Each number is 128 + 32 x the weight over its row's rms, rounded and kept within 0 to 255. Layers, rows and columns count from 0. Numbers have three digits each. The size before them is the row's rms in percent of the matrix's.

# v: layer 6 attention value, 128x128, rms 0.0923, rows 88-127, columns 96-127
# o: layer 6 attention output (transposed), 128x128, rms 0.0929, rows 88-127, columns 96-127
# q: layer 6 attention query, 128x128, rms 0.124, rows 96-127, columns 96-127
# k: layer 6 attention key, 128x128, rms 0.123, rows 96-127, columns 96-127
# gate: layer 6 MLP gate, 320x128, rms 0.119, rows 0-71, columns 96-127
# up: layer 6 MLP up, 320x128, rms 0.112, rows 0-71, columns 96-127
# down: layer 6 MLP down (transposed), 320x128, rms 0.11, rows 0-71, columns 96-127
v88 110:128160112149153114126119134122118085129158107134130148177056114137115099103091108213144151128124
o88 114:087116095145150141125137154117123128176107191156102171150171126154095147170193157096113173096098
v89 104:139129156115098080153162144140120080192132123112133119119144140096113145132085140098133145120122
o89 094:121148124129088135132086072162129130111157171105124192154128089096134118116099134163066187111134
v90 079:122129103132133094170133097091148117147136113158104119143102187128171160129128164149113150137109
o90 084:075167152182135166107106100185171184105158122120130057144078147073160115115110134126142116115167
v91 089:101062132107195116159131105118159115211122138141122110087075137091162125159139112146153155147091
o91 099:110139105140091155114101120200144200069148148116171070155116147085165150123119153138142127174110
v92 106:157154096134153159162149069116156074160150121127138125139115200155129135131152191140093130153127
o92 103:071129128161121104135196150128107115148132100143119195050103079088164086125142112109117186073062
v93 081:144130134138109121099133106119126077167177147126137132097119077154162121097194147151058131142120
o93 082:061132082108109137134135117193159131110118099131131075128131150068177138141153112105145134151074
v94 090:171150143113153089105126181168075169138146156192055142087135084142116185094111082145101124197119
o94 088:148141137140154189145123125142184148101131131110134069209115185095134137176114141137133106076140
v95 098:135124101147154192121127105147089150135154114105136105085139091205139095130136106161114102135147
o95 091:119043103067111077144181176151152088146093121127092173139152113109126159141151131119125130122014
q96 091:080121108160131188092142139137136151082182083177070127111117113178143063083119117168167156154121
k96 084:160075130133110098153082134094103088086113125110155133137195156193133132079123101118147098137120
q97 085:125057176099155162150125138150133122158123088084143111136048113093106149157126116089167135197162
k97 078:095161115255103076177137124135146109148169083145183018124091102192153118061163118157125152102141
q98 087:112094168145151141105199168109141125100167144164110145117157145096175134088145167069163162098151
k98 077:120140091155112147166107111109133153102150115043126077159096073181122157126193098181139046101159
q99 088:131137123102100127077133089116086126134081135137095156156163225090131172204117087115098109149152
k99 079:109085120152069114170141183129100157074138150157116127078092123185110139075164151114140154183102
q100 075:167159139120154116121103120133147112157062121061166062141179138116123064149167086167153144189128
k100 058:118108077138135164119130081092159101105107089111123117123148116090163134133065082104113121087182
q101 099:125115104149133103147170172119138098137140136172117157102139079124122092090144158105158160193131
k101 097:112164121166102128115115112112096139071167113074123085163165150199096093080191120171121092082174
q102 096:159105116127123168150094072124132108115137130058190163115129122164150129120150143139103117093160
k102 101:099155159144146092136141122101156111164121138156126054146104101064164167121084132083152131123134
q103 080:127116095116162129143149103078141098174114130066167108138150099137136050123194125185196181160135
k103 082:129078099147086145136098062098108120074143077071105065138183145152082100125154121151093123107179
q104 091:165135125169143145065187171103072145131100122113141162113181112092132126132127141155140120057178
k104 099:113054102149050129149105123129135150055132152126114110102150202199138129145155121141137086133078
q105 085:155116110074146119073126126092109156159114179103186091152153147141139106138098142113153141114198
k105 077:115098153156139167116155121113130144082143079107101145143170104116137065130187076183113123139154
q106 081:071102142180113112131158205119106126141094111146072141133118133120089158075137143137157093107090
k106 084:129127104109141112112114163167116186090132179151118173095169175154119150134140165146168113144105
q107 075:105151135176124124127089112154096119114106130174152140101099087147157178096102146082101094107139
k107 083:100152115149168065187113130077168134165109111145168064165077131096161138164098111120158194136146
q108 083:128119145130093119130068135148172108106113040167116178111085134122120151158131109131119100160046
k108 077:142143147059121149137147137165155115157126139164112124095125081123092133206072176114102081153048
q109 086:134142108054121100132091106146083101156160138140099102118157120064146114092153085148150199117170
k109 084:130085105096097108101096107145102121131122113109118182059101138149131124182156130117116083108130
q110 072:129130107137137127146094121108147134174100066133107118148114134150112146174169108147149076154096
k110 083:144085112099127194140167126182145128100135136138029157108157158193068110160078199186107087139071
q111 082:094092113130167133099110165135078141133137182105099191079160112146097148097134102176159122121129
k111 072:134083104063066173127068105116087129096147124112137159059175149121115109154163122102134100145114
q112 082:121153151081069125077190111049075144095085130189128158101155091083070110121122161115137176112127
k112 069:165074131062082161116104164150085110108168148131114161111181160184088110171162167150144069138136
q113 080:146104108108133144076150110098113060135110046142186136156123108124146107112086163103105161098183
k113 099:098165142133142134142134168073090130145128096108162075200091102125155151161161118109133139108173
q114 092:138180141127101116104146103091147129155133189099144090092092069101083127117198118139122115162093
k114 090:196071118034115198109183089174100103124090138162120170066165108125162114191121163138113082126081
q115 089:099109147112177117137124195078125162074138167120089202126145144151123116076106104146111134101147
k115 077:148117155125073188138084131136088079151132173126164142091187109200127104131137196150189133160136
q116 086:150112133122161136104118118121108101164116073135182129126130069110126132101173151174169124146143
k116 089:157120140075087174142093147121075106175134135113146081132153129129129136159130122081136099151153
q117 094:168066156105134128137119177152186129154112106123207162113151105119146135121154135095136118128116
k117 104:139124167156135113179081121097132098157110096107153084145076105097150143123137113094127101119120
q118 104:183134144122132177119106121127150112104117040133127112186181157140082097071112144135186161067198
k118 114:160132105101089113134153205108135167121169135094124143204121162131095148145142144112175097107174
q119 099:088044136123080120147106141099149140112107141139102125133126150085188095164097122094129083112091
k119 081:083146103190163074127151137115184161093097116140111108118101120091131113062116113157096155080092
q120 112:122082123160141095123093158137094161146102114124212144115124096116171145182130162135157078146109
k120 106:131116169100152109132086100141071115141060068113180054083101093085133156154181153096072089116082
q121 115:193113117158160173139069158140115186111077107117173092176139131107101115154101142168159076081147
k121 111:110129085104140120090116154086126137079123131105171071094080101088147143102157121117124043103084
q122 126:091116096150148168116135119109158129098096139145136141134071095101164113195109094114086113146080
k122 111:109103113123155156142134057115135122183119136141112101128081102099192101106102075111076166152091
q123 107:169162178119129092156144164169098119119161144114101149149191136143071109093072157129128175114174
k123 098:173141171110116095116167177145106149052154131087130196127157160161070141152142185143178078130171
q124 114:103112100173127160129172134171141135097104143154093166124145135110141090193081101107091142116109
k124 109:097073124132155141154116041142146181106146109153136127142085145131164115064157102124066105107135
q125 110:125169082129160171081151119107104110147135100124077164091141145160118171069146122145132134099112
k125 108:093176123168140118120129105099180105121193133158139155112144135132116105223124135112133198162172
q126 130:189154146128134090146121145153108132140157086105143115136167130168099143064157162143169149118179
k126 121:178147138120086106110121204139114104106134137102153142134169142142090153171162184114217086124156
q127 106:103093126094121098111107100154101114162143103147053095132169163157082117136075116107149152125174
k127 105:117143132136135122145181132166109172102160080136102202157122198118068139142149158132091111128162
v96 095:105129082093161138133172099209130154136108165131101130172149110107209154164101149139141152135128
o96 096:169127121125133145121129145133107064106111156119101145129081105118118137162078087134172128144150
v97 121:078132049112101157133123132117176090204125069170116113123161128155157113134126142152127168108133
o97 129:111106145142156148130151122081161141166162097133123146096123154142069167103142139138174173131177
v98 108:130141130131172176171231130104084084196158131109114140111098072159171112165094172058149104178161
o98 109:118168113098175134114177106133092139106142169075070120148172134176088086081144153121077130084090
v99 102:171051126124152089109143078155090098147218115087112126162129118139126127109119114106170169183093
o99 106:099122144107111155104096127119122137109144142122073112171117143124120067173135130111119159167178
v100 108:108162147147154103140150094144132165150214112157111134171115064200127108161092159075127128173167
o100 109:133090159140145170114163180087118104130135144060089151133151113112108119115113159108085137121194
v101 107:092110141140117108200135171120101083163146090150099147115108167144136191115109163116147126205075
o101 106:192107082150116179116128071123074164145133150159109087135180180101063113122112154124177155085121
v102 101:124192158115140132190099107117145123171092097147208070125140124155099105171084125101129129127134
o102 096:070064109149144126106126149096094119109121111165080134101120136151178157083152119090155191212100
v103 095:143159101107157162105138139087099129094077116134100111070149118131130171113125134113106181156095
o103 102:141148140109129163106197119159094182156165140079152109122187135055135160150077146130092060093132
v104 094:211115131056146055117103164138103136124101117108130190154092132155131158059098125089126123193129
o104 093:111126117121119123170173082189133137144122117086108122144203125123149127205138128127135097127159
v105 103:192177187140104144120176135104136111117123153104072125100135132140138126147125111039168134179110
o105 106:133169108127136148096117114200115090145125168088115120120160089141132108127101159122144074120042
v106 098:145159109145107186093096144121163150137085098139100122097169127115167084169131119188108170144172
o106 094:123155139121126094084156159123164136092180119087149138155069057184125194078174100102128097125100
v107 105:173163119120149124162166137127153180117053176169126159128103123145186208110103127139114089068106
o107 105:156153100078123086146120162193107089113130150102155133102138101150161097120118134156138090125061
v108 088:111105133123073085123142101107117154123133116129105087182115104199105133142119142171079120089123
o108 090:044085131105152180132118155097161125122128105141183098126125088109126127088165113115106147147194
v109 100:119148097100122097110176125148155172167127143161053127164122137106164188135095137147119173108118
o109 102:147091142095078164142103128119122092153153175112125125097123174090089108102118135122197136116177
v110 094:137125172092110148126030134153093119089000107158154114075124124120104126117135117183169124093107
o110 100:117089101160107068157125117172102172108104112118147067200101139183166168132183133166116103155139
v111 095:174172142128120103115143136081126109172228085067095110096124185110107094149153117106118136128103
o111 097:127165135084122170082113110121166153116152176109135176133156158061050127147100159075137146139136
v112 113:163182158125074135088141165105110184129121117154055093134144144118110144084112130142101188123116
o112 115:150120104123077152136109077154139142156166153124139119120137150053131127112071134110173105096110
v113 077:146065152183105104155123102188056155132146109126072131146095150147182166084080170150126151113107
o113 078:126116151105081157097072107122154099117173182151078034109178099112142107109111071101107115125140
v114 097:061148125083111098139172146153184133086156175175126162119119136091141127150111120062153087195110
o114 103:221097115164166161138172137166088122114063116135179184126135121130092133205085132144131158058103
v115 093:136100164152172118196098110148102144114149082094113129140087108167110140078090140156147088097107
o115 097:130074130108135104115105159171112181068130158078113095146166103156166128168147138113077124146162
v116 092:125179137137127139102102148150130145141121125157157098176103125101151178125138119155079187150151
o116 091:130124138116080114096132139122137168147133072197108114094113157095112087130116054157181131120081
v117 103:100127152152093168082101128089144136120095116185112109062080171137094129158162161174123143119095
o117 104:138132145087173086106183158113098170162147092139207096129179105089085089120115116156119098072108
v118 108:158081139167163162167168136143099072126223120118120121195138101139149086162079132098111169201123
o118 112:099143112135157173065155129117121113108155134111056132117136112160096117166113089093101132135154
v119 088:163098121106181121118128117111145128103090133127225183103169088117107157099174095131165112126092
o119 096:138174129120109057178118160167117130101162100157128130204085117171166092160154164172126135203145
v120 123:131121139096144143139203167047141072132094151139124165132154153113081109167093108103118128141106
o120 124:152164104156145131169160077163106132133141175101116159098170156113111170111109194133145135115204
v121 096:129059140166142175167080139121113116099144114139146122125159147117146119129107134135166167167084
o121 101:148083112168132153116117107115069095137181130136085138117171116134132144155114114097139126119151
v122 090:124152145153107127071122124152128057159119094102134086085164110144086049117157130159125122089151
o122 096:110185124111129112114085131125183154114124110075130114165045126181155143064115123112093112178068
v123 093:107175082077158115146056149109153161132090097134201125083127086147121153135109135153115124069137
o123 094:141114116085136045122135173105099148126113080099180158133115129108141158159136126159118073189117
v124 093:130155126172113140077140124088109138163158076141126130099120095135133114165073163152075194112125
o124 097:168143139041120115105179109119125113120209134111166101137135082107063149069104106125093117142152
v125 104:118188143139101153056158152086145116114103148142093141108123115105170074174117146114115155120142
o125 111:139183138079174099113144125179087079150118116097186130116107077143104159120107088112102054114091
v126 096:130086103110148186146098113135066137168118115146129139118144088147118138124135165144169117158151
o126 106:107102125115107099147181105054118119145167130116087116155176148154098090083140128121079152073140
v127 110:181095150112177137146163070104119149073076173141158163124074132104128193113118105128153111114107
o127 112:121136139098070098125109168158078137103138148136139087140181129108155097151159165166127116146146
gate0 101:128175173115125152138087068156122140140118109097126154150110100128124185104133138129198114102070
up0 101:225147118132094162144112191118139133183089150086097151131151116151127143126120179115138171082128
down0 104:134103123127131078107108130075106106133123178146147132162125104113093142114135125108134096069108
gate1 104:109147122107038107122201152112129115098155157078097110069099098079076120177150112173163152111062
up1 099:140065082143107141110163114071075117195105184124108079166091152156054113096112181125132107093123
down1 102:183106093162190115105135113130126152083148165087163225111129186084134168120061165116132099071174
gate2 110:138097087187136091129152166108122087101096149073067086174189124163127110096142125157136118142163
up2 103:079169157144159097145154099191143137128118087125159156129085144104141094204187066107083163143112
down2 101:141145141134124181191121129147093164103135149155133038099127139107133078159091152140150125114118
gate3 108:058110133120144136116122157122104189126132111169149112112143157126115081136144121130149134117194
up3 112:139156166107159115176114174189110151106123119091134126134127157122134112125158160124053142101183
down3 111:198122127146088095141161123140133112136098136098070145119111128137143111157123172099111179110104
gate4 099:156083090204143122145157189155125105123111163150137144116111093143126085099109107092131090094146
up4 102:129100105179173148121081129101143159122133145111164183133181097122131110183177137132128176116171
down4 103:126084072104108113136129105127107176141109118147140195116193188088114146166196119085179093144128
gate5 099:121123095096199173094153147167110121146102113140130152084103121135174076135153112123095136111139
up5 095:132098130174171150101106120128126054176070114122143140116129145124133136100138068079105132153119
down5 091:158153190136148101105159146109169096131133126101095122095077154101127136137119123141126093186125
gate6 090:144139132087143090138119100128150064149147137133097045120110115158132124096119190094171148178150
up6 088:132162126061152096128126089129165127131120122116099042127093104159123164118118181049147114168144
down6 096:154134134108173163137099126154156160148175130099136159144137154169102148084143137099158116164166
gate7 105:106123129162138151063144192145114124132072112063133127129143176155180122059117147121134136116148
up7 099:098100138103188109111076099139081143113136110118135183103095144118083091178147116192095101160140
down7 105:174153131153172158124094118150196105164070150078159188140095143170095094142116115123135144127146
gate8 094:090132080110127052135177149097074179122137122190096112095118110130159102137155133134147085120138
up8 095:052078125129140161200177125084133075153113117131102132136094155137141139128150093152147107106105
down8 095:148078144142101184182091134094118134077133215122082143155129148093097156148152049168168048070163
gate9 105:100140136081126143134188167081069169120182083181139104145127173116053124090185153181092112129156
up9 103:131144163136140139145165183043071172102190133164115117130137159126085173099146116164112087114149
down9 097:110123126150115076100055107188155104138129169152120180114150114070117093172155156153107131145066
gate10 103:079155110163155158098098098106116135130121125138115121123163064200132122158175154162139165118132
up10 104:113143136126092164111119108135074048156158162133146133130169112151077117138067129167142145168143
down10 104:115098171145161155109182186136088083087131121167092110167115184107139161042115113147200122187086
gate11 113:171067116142187131134116150118147159113097174101143091141165163190183113096176147124107099126107
up11 105:112184146123108136098151070120083148155135091096129137113142099132091143133040140169096147151135
down11 102:157121122130091129154104127135142160142117111109116156160142123139104198116171130097182133124163
gate12 092:097176166128114141123110138172093158125117092118091144106121131144156105083165122140072150122135
up12 101:104109162103137161100124071166119132180144131167132124136139155133133111103169122077140202113109
down12 100:138179156086105108107093109111125082120151072165148099101128157117188071099102112100114097143138
gate13 101:107124128138078072110134188129143139113071139062100095059107098142111127145125150170178117155176
up13 104:052137168161166145034089111117130157122123102135078080081194113181112121091135152105123176170128
down13 102:145167156152122184109150110158117137104146117082132181122148132099117148118090115192122138129123
gate14 092:115153091113064173092145138106088167127141137174089108132127162067106131162132147183105128145125
up14 098:095104168082081093181144135150151160086124153111110118115145042069128123080110190176092070080079
down14 100:101074194139173094175136153119130116100072174128112156100137129155111094147172149112124124171165
gate15 099:115133080116173191099167140123133145168199132162109152124141095099104076158169110140139102068129
up15 106:152111161067186112138144098117167081107110138101161148133192123147140148123159107085140157123144
down15 099:116144113142088168104155173118117141149179170134092143053148102157119140184176090111175145108180
gate16 107:059111137117050132156170148141114089105113097086099146078125151116142160180113185159146162165146
up16 106:066173122174150135141117149062183114171134082085192120136141166124122132144187147164099157132128
down16 100:123154157132071083148086108122153149096115107185106172141078148142110142139073162177113142114121
gate17 103:163121093122127137088179068084093088138067099123174110128116087114158161160134125168134043118139
up17 103:112129174170174109159086159166149207121136089119137087118119148128122147108099146122124111166076
down17 102:183125091143168129135173167095139173138123115152087162095171079105119108113160191115134142118184
gate18 100:120153141125164109129121173090164127060128093129127109100151150127122164081124147120143097175139
up18 104:104188157179112062139127099097197074125155096133126081147100166098106196059075109108155124177164
down18 105:150094180108147134094121153134162060112106127066046129125107148107137129144115132112111094125137
gate19 105:111111096162111136096075152058115126098144143106114153135176066114163145117077165170118125149112
up19 100:142082121166119166153134103115144056174172161125126107075133097166118124111095089145150083145134
down19 105:093097132134075059145152177096130113157115097098108142130147092140122192120142176150167123198098
gate20 095:132119123096124138118059096138024080154131179141145160148137111118082137118162138112099150128147
up20 093:069162151123122137135120136166143118096147123094170167087072189125161156120073074128139105106114
down20 092:134110142111127100158132184127165140119117118107060141132140125166117159124171100117188127080116
gate21 090:121106171097106158163087158152105131147071178158088144135174163118133108144145112190140146084139
up21 092:146125143155095141182081147111097113153090155106145068166124172115096069131091075153188100101170
down21 094:138099159104065157123092147120155084115120143102143126089114113116113128110097128149134120108102
gate22 106:142113117124123069155157161090058125151085131130132129142143119084156125177138121116120171075105
up22 099:130094126040133100097126098133046072135149134135193133133185100108120146163163142114169189110107
down22 097:120208156151126128136094159158118164110118141080182098138156112137124128153163070120146117126206
gate23 102:117111116123153103120120129121111080143188133180077141067143126134116088136180143161144108106144
up23 093:152090163203103122144122167107135111134084135127149162133137153146118140164132140127133125109122
down23 100:129121080120112145198166154080138153108132152098155138144133134135143128166086125104114150181168
gate24 100:138095132112133154126200114131046126121175147150167136124099172126106105176204111165108080120164
up24 094:180101171097096140157090171130170119161132152063157130116132118153124151114099120113133209124112
down24 097:147146116106130133116129176142113103152187101103106117115106129123144087123149130134141122122175
gate25 099:053084118181129146128156098064134094185096098121145058116176119125106149090120076128158114138161
up25 098:064195086128104143069153084072132123157115115110096113109141110101137151173144088163123108113163
down25 100:097178150125160097092167121092153087112146133124120168100169134107131137138167074150092158131135
gate26 092:065131062116043119079120198141129140136131152165098139118101103058119114088149098132148118149114
up26 097:210133144124133145132097121193120133151078127089255108148148111172075114111091179131106145138140
down26 095:125161074143089127098155144084130148123128099202074104095101150178104047137108079062120114168143
gate27 102:132137122100167100116127102083187080080147176085107084142160103134153138110089163117153140115151
up27 106:117166115091157126104113177140188154173152148100139128148072147179154084187125080091181102208070
down27 105:155167129160090117090097095147106154124081076148112107107088138183146091135105107123132145196111
gate28 101:075126112133133114135095092131124136143034093117125094167114135151106047120124123209139125094109
up28 099:119151125104168086149113139133101084157077162119111161160150105064107048118147125162132144092060
down28 099:088108114125172147169080141091108148104135114183152126112072187148158128114124152112093075121105
gate29 102:141109098127079159110152104095144142126123144135136143090119134177142070108121118115121109075182
up29 101:109115144144125107054162131086159130114155199103132138188112176157175083049155145138115161094141
down29 104:142128157099164123109155122103142142152139159185130084069096105164094142142112097137157179151169
gate30 097:155128105151166082073122162128159066159161151127136167167178155127132142127193166145139152050163
up30 099:105169090154157077083133130143100120091090097141155095162064139163170145117061135062143187079130
down30 104:123138129173154067137100115114147167145141093169140106162133091131144140147128105127159170165162
gate31 095:113139131126107143157120137096070148117115088103114127159180128152156158019151194127148099099124
up31 098:145119123088161108046127155138088101156112111120127102171072136145139116110103144169104130168123
down31 099:095143098145073138111088129108160196082126155118059120132182183123150135155160127086136174097141
gate32 103:186090092130165130096137123166144084125114165097099102080207101139173138150137147183176139142106
up32 106:099133153126086141161160122109135181167117136148110171134140166182145171091091139036125112098118
down32 099:152131123143119123084156140089111139097135122183122137169119139147120163086129185081162126131112
gate33 093:149118146156085126142168103122145152150128137182126087146113168100168090173140202117109118074126
up33 095:160136156091165135090176134124177086175184101085134110176119143100154121132142106054112123093096
down33 096:080171195127158135153092156184090190141122042147130130124100115122120099117118097127103152129090
gate34 104:119134146145125131122125107099079183119138107100158086126172109139112132167239102126092139167136
up34 107:105126108130152117176081115159086113154099111166131157137121202106132106069122121105121205132110
down34 110:107149065136093129110125082090136169130132137175117138159143101105137151120138111144110092089137
gate35 093:117111144182151162109137115167155100124140168155140116090133134149119063231166165148158038163115
up35 099:152111182203108077129083142185122118142100140125142131119096164103161125120157062115123137094119
down35 102:112169079119100158176077095114148156162123159101142094153153126090119153111164108156180153136087
gate36 101:142196138146068162111152174108153163171144143194136126121122110124168123132126142119103099159147
up36 100:065155147150108157161090122179169193069137202183087187121097149166146123146113144132136200142118
down36 102:129109176102175209113140114141158096154101103153120127103093142100123140144190100196112145147124
gate37 107:147123098113146107093142096136142115116131193120089092090142132144086135085120133102157093153141
up37 105:133129091144127029125123078141158107146098112141157203119082104113161120052136191151137138052090
down37 107:135097135104074113126162150107078076135125151091038100200160135181158178129112104087131121108134
gate38 095:102133098107128149113061092153140136063089126141130170162126068159088184146138135169112117139112
up38 100:111117120115138139151067101160167135164140160123121131131156042137112159090081087148131158164101
down38 102:103109110154145152122179160173190091131086100146078105134093174166109056074099058078180147113112
gate39 102:110055095130122155105141070176131125117140081139119131116145111150174118134108193140123067181136
up39 106:112091085080157177085162100126166142118127084106137083087125117153212148127125191177131090184142
down39 098:134078120103115166157096115143091149135144100104070120145142079156139152132129178138138105127146
gate40 092:153093141141136173168170119137147103093141172130151095164119143092148115096115171138158128165137
up40 097:117140110136181134139109091090121182167083156143140152090136120123197111144178080191122153125140
down40 097:119130156163111158130148110102126160107129180175172151060128084109141129162103153149171121174204
gate41 085:124042193099179146105114093119132155137080111079090075101155136158162217128182095100171120144106
up41 089:100165110168153137109129118110175046108136111149111141150134124135125184149095154096133201132086
down41 092:103085131132133107108119057082115136098099111132125114159138140099115129106141100128192157144079
gate42 089:173085119153137149174120160132099187181122140093117144154156120114107145143158159112172134119162
up42 085:176081129123135127144125155133175207153129167117135152100134135142150174161106146120160125107145
down42 086:124161064116121077140147120124127143123152132105126100128148112098166198110109089126125120158175
gate43 100:099147154101150159058119118161106138107152055170107119106145168168183130117108047162135136138126
up43 096:112142105119124073147091146140135143123113147110161167059117103154158164128088134183093058106164
down43 100:173056147161071098145135147079113160149160150123151108145144136108157109108154082111116101205061
gate44 097:152140107176126109119111117151159183154073073078111117128127180205178195110120108146122106136145
up44 092:153141163138087149145101105113168132103129137170117195184080139068123074116152050134130099114102
down44 097:189145129173124091093118148121208151095127133141176139104185146155087136139154105153119155120152
gate45 098:183190099144140151127104116150082183142081096090153174137106160123090125140185092095138125151126
up45 096:137100179160077124130122182077199137116136205135050086079169102153166112077072094136145112121137
down45 092:145137142138071118170087159157123103123113096113183148095088145130093126076037167200183161080080
gate46 091:118126172059129123077104168139153098079089063181133153109140128149126133130113148093110151158114
up46 096:195098160141147107166115174124108110034117080140175146179089148173091132159150192054113159115093
down46 096:135070057064118131109179159143118155200165122102084100133181101119153100088094145123171136100104
gate47 103:159131083175167096148082144103105076129112118138159141083141166081116185166180118103089181065122
up47 102:162115156061145120127176151133165121105145125133144120113079134117086116100109159116110143134095
down47 105:098102083137063153109129144162190143127080136079110160092077147128077116125100043108071109132105
gate48 092:164166112150119171062195120167107084131123182142177205142185112166119103121098118112159150081141
up48 096:127080114124155081171082135112082161150136126156076132116156074109102124147149179155115138166151
down48 094:205094130139106106077121095092158158156118109127088166095122150084102119130129173110145114089141
gate49 089:159157128174137132100152176134137187148113098058152186093135132107096125180090191115150129109186
up49 094:140105092102122075119139126111155184194182135131163152127189182071140157145122179093152127153178
down49 095:105120195146118150109075164106094095150181106114116159189104098147088087110103117149107142098154
gate50 106:169073148111095141106150116165073202156136145122140089125143114138132111064148151186152087139122
up50 101:108171122173112116184163140082150067077108173104107176137159083071124122146113114094135158074164
down50 094:161139143086110091099115160117114163178116131099162118144082117104164071127135066115115123135132
gate51 103:135146122125144096127140176153072167089111155172205148143110095081108140144146095165079137126126
up51 108:099132142122075103133143095083186069106096121095104131117139106179111111067136162148147088142150
down51 101:128137121148106139085172131110108168131077103085157136122140120175125033142105101132145124148114
gate52 092:118165066102147160112127163095078109152145102112122159136136104121115131168127158077118079123100
up52 097:131153162118116123154122087085094171077080075160211147164182131186109092170187076127149155112170
down52 102:126085123114101079121123098131142153158080132179125142165094160134187132135108130139103138141175
gate53 103:139183101171138130135182132173108095093168169150081117104113072173179123189097177164152088140137
up53 107:074105161172162113133107162081079184096137122088161143085129119150097118146143122120097151106119
down53 102:151128138097091082141155106151178085160142158080159136135125134149175129146063171106130128208118
gate54 105:150122120134144219141104116186153111097130087133164163144131107172139079149153150117142125099132
up54 101:111137125069103109110173169122127123183166125148111113110118185087113183119118102139103108112122
down54 102:107114109161119135112169166105077116086132146140077152125139147130096155061110140145077165161185
gate55 095:086158080122165126184150159136170132063130131089125122092084141137126134092134128085150179121144
up55 099:155082130121133175085122109146166107113162108165132134084103128117141084048103125131188110083070
down55 103:118081126159095163079097146140120075113114140191091150138159155106111173135144098152153150164114
gate56 099:140115143143104104158135082161156079070126163164175127088091082135117120159124082104097176105137
up56 101:139118156143126177149169152140110116155135144103141175133097126153182127115135132104170120197140
down56 107:132144104125123075129134165113073082081122111066187174112161088158139139113161163112103161185131
gate57 095:141119123095034131164196190119170161118084143072123150141087128111101056129156173117054163128148
up57 096:138120091147111183113084131139123115100077148161104132097143109102123087124125084070068107137100
down57 096:110150131097212120119152135127129103121120145078145143091090139147130162117176157181172148143200
gate58 100:132091114127124157100046085125126162125094081126132191116146063091082179082125076063112107137118
up58 099:139220089118152174167169162103077128113072087114191069111138121099140142117164123092077095077149
down58 101:122106098091097146096167099103143156121145104093102082145090148133138135158082163087132097149113
gate59 087:078137159090134098128067121133119158125123136156039078154096115091106094102175124081158127085141
up59 089:132108097099110168089078126124152200144152107120139140069086136099164125087122125135114117130149
down59 093:096143108178111149156115107123111097140161140098176102073152095143154115132109132150150155118123
gate60 102:140156110138154145071143103174067124127130116114110151096160094127051138255113106111185117146125
up60 104:091125142107159099177103128099131075142123047121162139097098136058157169134166197146103148125078
down60 103:119140105106113136108148065133091130087090122189154109150099080144189127135113076123217148159143
gate61 112:118070152140119151137118172105093138138103162132086100158189142119140110087146112193048129095124
up61 104:138061175160121116215107131105135127096051147114134164141103110072123137161079157138075198075119
down61 106:122120206149101134137094177130074139126081189145133109120147087112100112051071114155120099162068
gate62 110:120081091169118111137143148058145140097164113142084162130148114156122103140163095124140094129137
up62 110:155080132143169119120143142122132164161134158092104166122166118157194120089142142099140151109114
down62 105:106118110152134135127095083123140160129107114109138109122120159145156076108144130091106154144062
gate63 089:108176052062117133165091052099132109146105094205148095155122173106188119090174166151168109125118
up63 095:140104113111140122131180098095147165134139144122113163071098148138086151106134165148104127149096
down63 093:176130155148110140090155180124151077054140180147148138133159141138114174145141122139157080151098
gate64 097:048150093145200129148149110130135108228101106084108169065121096094140103121108151150131128140113
up64 093:144191155093154084136183098125150088145137111074125063161098061121107097147144122087187134095118
down64 097:127148088137179182161097079151079167156144113112119164168170129119085131123147129148090146094095
gate65 096:123172078088084094179168174140177163109123159130079151145104147169141221166196183139113153132114
up65 095:105157118135132079143193119164134153175100142087113122078120097176066058063139129135121105101087
down65 098:145108161142161088138174171113122055130074066059168123153082137132147129167144194139148165105061
gate66 098:142150074120127127146149133174182148080093151192145158126133163139123154106085133104064153164162
up66 102:166122176139089137147125125106150125147122097118123136106121133142143113083112123136113123179133
down66 102:103064106144130111144141143145102111080126140141136138117122166171181141154175184188109192127107
gate67 093:137079159108150100060122165196076108115138145142206178176159116073123094107211148122094102083104
up67 096:119146152122179081154073161129119154102127101122177116129066096077111123143125118101110174104110
down67 094:096102116094141137070150093094133138133138116132072050194154105159161120124156116122132083149154
gate68 096:095112166081097124063122174109119132097107145085134130152137112071156111154144106185118071158099
up68 094:154163091168118128125129097121144141192152141145106134095122157205152161084113089047115177104129
down68 093:113153095195102159139117139130148130113182167142076153107091138174107166099105158111173103074171
gate69 102:088144086091175121148141135161076119152124091073106140156154108158144062102132153141128150088152
up69 098:136208157136123193187127107159135124147112111103117168129107211107166085102146114093120135120130
down69 099:110111092117089086169146136135098112143124167163098077120125159117121149128143107083093147155128
gate70 091:140123119170170044167121138114121146097094081057109152122106132103089055106180072137088141116106
up70 088:140117117132121119157124129112113115163078130144104044186138129087113132145156174148166107167106
down70 090:135087121126174094150144119169151141149114099135107176065102081054198134094098110129126092113114
gate71 101:166081113133135134142122136093123129161092129145098136083139086152149128098108085188130108094170
up71 096:101118133181116071074050154094141166096128109098169155147117182141102093112162119180118155140150
down71 097:109151185098138164219131115114117099127067140069140138079143131084121067129152175114134113151186